config.yaml
n_layer: 8
d_model: 576
head_dim: 64
vocab_size: 8192
norm_place: "pre"
norm_eps: 1e-05
rope_base: 10000.0
bias: "none"
init_std_qkv: 0.0182
beta2: 0.99
lr_head: 0.00561
grad_clip: 1.0
schedule: "wsd"
decay_fraction: 0.703
Each number is 128 + 32 x the weight over its row's rms, rounded and kept within 0 to 255. Layers, rows and columns count from 0. Numbers have three digits each. The size before them is the row's rms in percent of the matrix's.

# layer 4 MLP gate, 2304x576, rms 0.0222, rows 374-418, columns 0-143
096:090064177117106146077133081069141147079145205136076108175073141091097196151174039163158109109093119131143158112152105079161175134110123148083123152119115167194117157102146160154094177135125080157155147124148168134070105168118130172194144171158140129134170098108158127141108136144073118134089108077096098117140102069124137120193155131162154142138165103096113132124135167140079140141159140148158109080144136116177091119144073115111111
100:101130116110148142075132156148203150131153144114105165086124140124140125131129167156146087117142078076146174127149099098202125136123140119109129127113105121155141150151137104144106133172095158128126136048065133127101063078112123161124142142114059067123086163054081098079148095113125094136186125086129122149149166111063181172180108121121150113101127140069118090175135134127173118157059162169178099144145124118113174157139047116145099
099:164103189100115133121112155083176125131097095150151102155106131106123167134162078117117085132125123150090113124161133126169109180146188158144097175158134124078117101176121057102171224122097081121102111151173082117153118150099137098142089102122117122141101142069096129085106096111173138056156124075159146123146077104159134090105143066109118134115141114121137161136122146152185110132139092101122087123098150115167092110118128142123136
097:144110142158153142107145137111100148089109137105153133151115095127141098126168053125049140143093139149147163187170139167136130161064161179120061109141149129122122067107135097064130131097089126143120134147099123128109185191137097138157095081158174171124117132074114122168055136116093100149116204120163126106111161143160110162112134166156087126139143124130152177124171148122109112151041173111079170108143116133167092111140114139101129
105:152119185124177138162109111085162127065097113163177173129116212174103113112100082122134141098116116162145102126125124176167120148127075090127109087133100114096182111098108114114131080200157085169111022137087112119135183126117099100141118178108135140124113145106148108126109112082129078074161099087083078115152137118156185190157138113148138161105096146129163198098130215122149135107092139153136094154131127152142140137126074090151132
105:153096173128120166106181108112194108142197123145149158075148124140134092116110161032170188140160125167200179152164130133084122118082130115143175070115150090124188144200137180110125130117120085138114142157135122126128196144119181100174181097173093166156099138098128136150143192065178134133153099097137153148160127137088149144084112146060157142137131084127099080134153138142174148082085161109137105172200142097101160142121077121116110
101:131144144151173109138091078160110119102173136190115079143219178216188141129125163172153166098118092104149049079121160141148102151188110164146132125084076125132090123154149107121120145121077092102113206082228138169156136144157218110132066111094089091131066045113160153128060123130115139115112167133129132119131125102151144074140111104129125088133124081162157163109136170105126066116161109145159142088068111154062058086120174077145098
106:119104157108124106175103120202119104174144137165174176182091134098070134106162165105107119153135078147193091139105166143156091142132128172150126145166144123101085135151125183136164124104170123172169123076100137103091135134147125120193065173096132148122135084089136117108159168086106127088153156096113122115127125102084111070128117209163116170175091137142111076111095112126108143116073107112149118115099120175145116119175150118115144
096:141165110067147140144147152095114141137097048093108083170105148133182133181089149129104130116152138124174174158039107087116132132123119087196082162140099168154064132081139130143166145154134093174115055087085141134143102113135182164123127119119098117210197120138055126132146126139108109106073126139141142157147140142162111138130095145059086159145194116149132110094147139128069125126142115151098151152100105123125080120170155101102114
099:147144103139133116175132140131096159156148134137160121068126169122151129137118130097119083138117141095126094100158135180145097135091080091079080099163180135126184106124141075130174120154152150129156142066121150116116141141182141113182107177170186127165147072146112114110147089102090121121092168131096106076139093123111193100114112175066122167095052176105134154107120179103105145129113123093188128137146117093123117099123127150164100
095:100076206106166151202121163144114156119144185085153121146145134145100159098196118142110117165115142194107036178168128132062099113114175142142094092063125088100110058167133080116161063180090125108183137098101134145118142157150114091133159174052101103109121149130100146122082144098102112135112104154143104131169150024093173166117159156135101099134137181107120202150090084136183160104154207166126147138133141140106129166140135153123168
100:168118171140111101121138130133103157123083125175146038116124099134144153095132118037159166117133092121135175102146144087114172080082115134203204120137098206166057115125160126133134063199135137177150148177122098129105098097145166175131168165117143172137137123067160163156112100067088123136158126089102101191150118065121079081173138125111189107147132132081098111096123147102141126100210152111130114156094120088145074146154089166156099
098:074065135171102170134098104122115059147125134113135124131112127183148086153110200096155170112148138158119163142136182173171074205094143117136198085090118095094120137058088096185145141090138135161142118111129147159194142129139103113103156141173111136122176126108168174083127125110130093133077085071140121172124102138078115148121150137143132149164142092161051112141091129124140124119132095147147163127139133113078172146161149115157169
096:139142175191054107192071188098087149101139159150143129153162134111177129174136130132108095102160126177145183097129145109151087097153090098059076147109091118081093136166116123186083119136148118170165126194148091092106114140121112145092144097132121094076105162073127078138084116152110102115150159105092120091135117177156134160179186054137156142112090156110102173123058094191108103080099123154075120139128146132176125109156099142107147
096:135166123138088095182122099152172125142132167124166094075138183128145139131119162149090173113127126125134097114137137135206152126109096017171107195124050140119143113121105129136153212094134123168121114111171056159124147100062080114124158127151135143135174157089186155093046117123097123126097193105121103151112121126123173084087103176081202118146101071164087119083110120117134127128098106111088163148116119133167135169129173109167117
099:142154127164123107138138116134128138181117144133155125077148157108096135113121122129183172114010105069136144130155124148126124178095090125121115087113172181116127108097133148182123129047135189135114110093097089128183125132172045126211160099170138154122133143154096122080162095117095163123124076109079086123141151158090121160135113128175179130126116126112095125143150077140166137153153059142153136088216044145109192153114105098140026
096:114111162095220076130161064096125152124172189138150148156134157108129118155136113091084131104051109140127154159118148162140149117156129158150161134150098075127113104153145113151106126129127153151047147097098107159139201131095122098134083134174111126061119148103167106144129162133148071114128143083114125131225183090127122149157134109131136145128154116112160132128138146117091099129139120132094143154074159196076132100118104172114162
099:090118170101165178158124207078130187105131163110176154133121119180149107138063148073081161089177106146186119121135154170111081127103104132126110114131142141144133105190186087103147138177161098120116128138153111155108129190137147158121110128150110120143070141110205056119172084109211074075118117129139159148123104135136079086112116060095072097160182114169148121149116188093137154172117139126155109146093117101136217149181101085113106
098:151089089113134157110105137152134069109098167139123172130120129138149096162095121141188101094168138092180124129075052119114111136102094152114198125146178092128097155124093161194163099077132128124118091085131082093107082146110131107120134074134058108110170075151183102119141113093131137164085098115147098190124147073153158083150084082123102095115156147101120127170135109075145104155080117171142133095136161205108150110137123125135121
102:133094200199075156167153149154186140093139164149119064157111179173133084049126108076144101088103172144142147140135126094143073078174051166140134097130173118183160112148135138124124148200174127209131152092099091121081090070100136094125127092167090099108157131136169110122107162148133123130114120192104097136110180120192104137078121119165139160066090087085130128111083151111141116083156105131160200226178072171113117123133132091140107
097:134165083181120122123156136077193103151141145175097054105121158123140140086160117114084171109097053126113124127178150159176123108095203110158080115172116130131127094160137152153136116199145107102108142126120107135130179143129151105099116139124138197137067108084104144139131062099108171099133161061127092074171166135054099139122136148093099133164097122089156153125128182111070087121156145146131169106097097092201122120159119103075120
102:119148152077162120115130139125149116091106100162173120132115205065112171116102174113135109106135112090114110114166132085091083137088119097098094131125125111203112069183130102155111130094082101111129101126109122119118077144102131113192108140109172148118117112072103154152131127100140144118143164139058070087147118112171181138132155137118126050128145121129144170082100143157131146174062229061161142165115130101159110099155086117164147
098:126101104135124206175080182145080082148112048094140046120142132194130169135130160094217136070151139189093124147080131114149145147113130132161112115135113098117140147109113145110115108096119131133170121120150125202062160084184069104079152168082139133132099097171132145140122042144096176189083115102096073137130091185142147111155109135146146079166128116055124197148104113187165127154096116129114164166142090092091149181149180120153101
096:104131115147138172122116126120084133100138131165111121107085132100135056055143112125164069132102141098069144111144167102174091087119145170159093099149110098174122109142169137069132065130111159176085168103106131186125105150146099149143141106089127118100130141157169069133104133119120131093142118118129093111146104113088091146115141126149079181155141096145060129157125141118123043139085041102100098142118153077116096136099148123146185
102:115160108113137123115141158148094107088213133129158151185124148117073171179040129083108058147152087148127114140116120205112112147146046127131155118031140147121087144138132144130172171142127107157157118105117161070095183122128128125152144138206163146058165161109155088150084171049155152165184113061104117089066087145120104133118096135162165127166099062106089098131127170140112113123155134138101178176131120137125121193094128112117128
103:142080041149157178089169137073104119150107117081110125153148122120123090120134146135112104106143114137116174116077122135160130120200079135116126135109090080110110160117092139166134152090121132146073111168106171148130183161112094161143090138117174143129176092135097091060122128199119111141126178125127121093128075171130119101057068121082138155138047145099192105113143116143077128195082136071154153115080155170061133152116127119150163
106:130146166163219129072139163112162097098122119151134110114139149087101146135043081156149133091139111093186166107124111116100116101124192131090097138193070129069123107105117124152189092110163138142104119168126061119126057111116103145143113108121110146100065081124124142120045109094141144157117169147043144115119158162141123137157149137071145091130140106138177139126150136115119091121122170122237140189106120134111049109091176130140103
099:096151084116109103153105157115150079124113064156100133116133135096103123127137146099166116129155158186115153112140070127176130158097029123142128112115148110163196162097176141224070146152084092091135145125140138141132181141079088143077110091149137162099138123201154090068129117092064146139115151121122115124131190143154120131122119165094135135097115142133108210142138082153099107139094125161135128175193092091107237154140114115115089
095:173109144072139120142138156115169196049071131123129078121207114171049095151118122094151131116137168118165064118138125089141130160166104139174160137144128189163104100115149146103094152118095141178163153132156091110176178170137106144090153121144074100178046158088110113115043140115110129106063155119110110191108126092055134158132159142125121088146126108126135175103152151190138077101135152107161092084153111114153122178093098113120143
103:167123141136076127103115142107137127118129115127142142174100131063091127150123079168118129086056197165152199089078115108092122104142101064144130218141183150125175092218132148084110143098075189169170139125105170096131206160122101100169110177121185108097144155082101090159088109118127175056153139111110096080171114129090077141091132152118175099141110140122138156140143169163112098115113171167105106132113122116103144131053151111112098
092:149142075133156174079093150134156110104124181151124189117099133148148176181126146158173119122155121094200132152065163110101151145075115162075094106134124126125175126102111104197087158116171122112165128136181074082070146189158085112151111133132063131127133129061137081119109154089096155116186137149120130137078111145082099119114085141108112133112083108162100096148131110171174137166154180139123112126169101089117132142146039147192102
105:127169145093162149159123092135146094118160182136189128162101139144086106120101122100179156097076127146163122127143195128067149165135108103175150122137144105124110125162160131137105157097106125157137187086088078091130100198121165121130110102116151113181112151106154081045144092084135060140148123105142128153144199094151121103097085122163108170165103127173132104077093151157173129093080119162107118126125109150112145145117095077160101
094:137117126118169135126188076177085122125140138104107129164127128184065154096079143053117073124120130164156122118136067136056146149116093099140195134090132162072111166061117138176105104146134090154082209107090140144109119102101118065129126117156140147123169114182130105139079145118126150166164152130073103090151132098138071135114113177114145116201182156107073068123157128115126113099095178129146141112131104165129073162167145095103106
105:150138194109156100159160163112163148111166122162123106105149133125128125117117126100173152114136126156095128107128120075103131176140147162138160062157098154123091175116134203088149140214168123163086138122080144181108109094113065082135158134159196140138084156084129092124106187154154115163123125162130133167144114077117171137128161166176090183141092159116171146170198176118163070130121064147132111138106128133142142097095120136129103
100:133130115095145166130194145165154162097147111141132110171145082097050162115118076103142118139129109122102080160114100176114145100093072116143121101131106149145113145147161161195119183051152090201145138109100095093131149115099083063134093172208089124142201092128076123135096150097102124146097127198102143094146118152132183105090133121070130115188125149139082147158117106137111143128135125140133168141152114107151090103120128156160102
103:117087100191089167126171110140134148126135132169136113206137159176122188075067106116176104099090152174140117067117139109185139123176144101142096096171097164091127206093153089095175126105129117106161109158198120126133113103170101142179156170147113097171153087080129137140156156101118101088129123137134114085140090108134098149115088160153152165117201106095094187168114145119105087129156189093147140120140166095137099154153141132112180
103:127097136164134162113091186147164142162118134169124101052113163143093167129105137136061128134136176099159196181154118110113167051076139132180150177105181121154166101181179110195127096151104133133138141131153141127081130138144092150144119093160111079069129179084102163128113105142061172113110107140108101179151065117122098076156154074123079172147166071084056129139131151169145161064134071158114147147179091111160120131123155156151104
102:089120146152157111159099103174145075123128117191109098116120129156156127092118159086112131103093148120139161076117154106118160135095051096081092089126120125135163081126097110082089134139212121173155138075112145125130119189172176112077147130175151088165149147131155179116156131157170110140119091108078129103166103125088117086131117128149140147107199083179070148137056141176153070158132143104128131200145141080131127155159094092125095
106:102125148173145121148131166149121123130104127144094131087115123123147112148181195107224155103082140213193121104123118145118100185070155093159107112124160156089084115201137058152186126101119160123156121153122146104105100158172153149145086134127119075175167057124119078155094098151182100189117111133091105151132157107208098071160127128135162119080094115127141135183156179129162090136095080129104072092154200120147108111152100176097082
099:158149067108102137148130169087124112164141108101102113057149151138177117179148169184221175092108152086140165157092125143079216153159109129147108144112095156111095148204159159120127120114136095141050136147131153194154109107162152142134136198065159158080107131127104194118143076197120101135092124102056102172136119172167171139126112146085087114137135100082153135117155070090137106135125135121096091084152103117132094081158136071157086
101:117080139127138111140125148153187084113155168162153105131164173133155136038049114115128116078097130154162138102152139086135123139138120095134115104141106131155169100165130118142102105100123125140118164082123117151119146122153161128135138101094094150124080091083160084146078116127068108109165073088151108130113098142077184113175142127167180126130176114095099137146125145130176173213092110086092124178097082127179141178104135167142161
097:116087191137095107170167137137148103212112112166153149178137142108164170138128130131161133150164117106161129155149125132148129184136109082046119088126109092184120164170096133121126148135078152183164164116126145094130116150156140130157112161104136086138134098110102117165091107130109137107102113167157121116146094116118140098101172078141140114131116149097130156088087092181184160094126107108108112088184095105137105159151105159147073
105:103101100126161099083091105156153084100150106145133133091121152150070112115144115098151101105069130129124184190156135038109093184145090098165067109110136119186144127165136143102137146172145045142144102070093093151095112123106121144119156116157075112184116153125142192040103114158140069092104099127125099117146163144149078134149112131124150137112127078132147157130075138065118073114151099118125125184153136151149146077133147121077111
105:118151115200157159122094154122169180128159141135167091123146163143143104059134080123198143084105144165147176141174190093121146122129139113100102157149114141115104153154117097138107075118130075138150138098085129101152089175113157202110144128171181097117117164119102097152117032102134117070153125149123104170104138125135146152164119125104199160149156114188175157215134133124142081087140102129137166126111091116159162105090152092180156
095:125121092175111150101186139181200111148167127137128122109139137134109129151118127086177114107103100109124129109163154113161110127109142076105143077113104157163039115073126067079174114089102140145175119163129144090098093106123118132159126132082118133155140101116126228159109111106166123122134126130136111112155097078130152121152068112043118103136120088180093157092174109111125187149081152098075102060132187104135097126074129163146083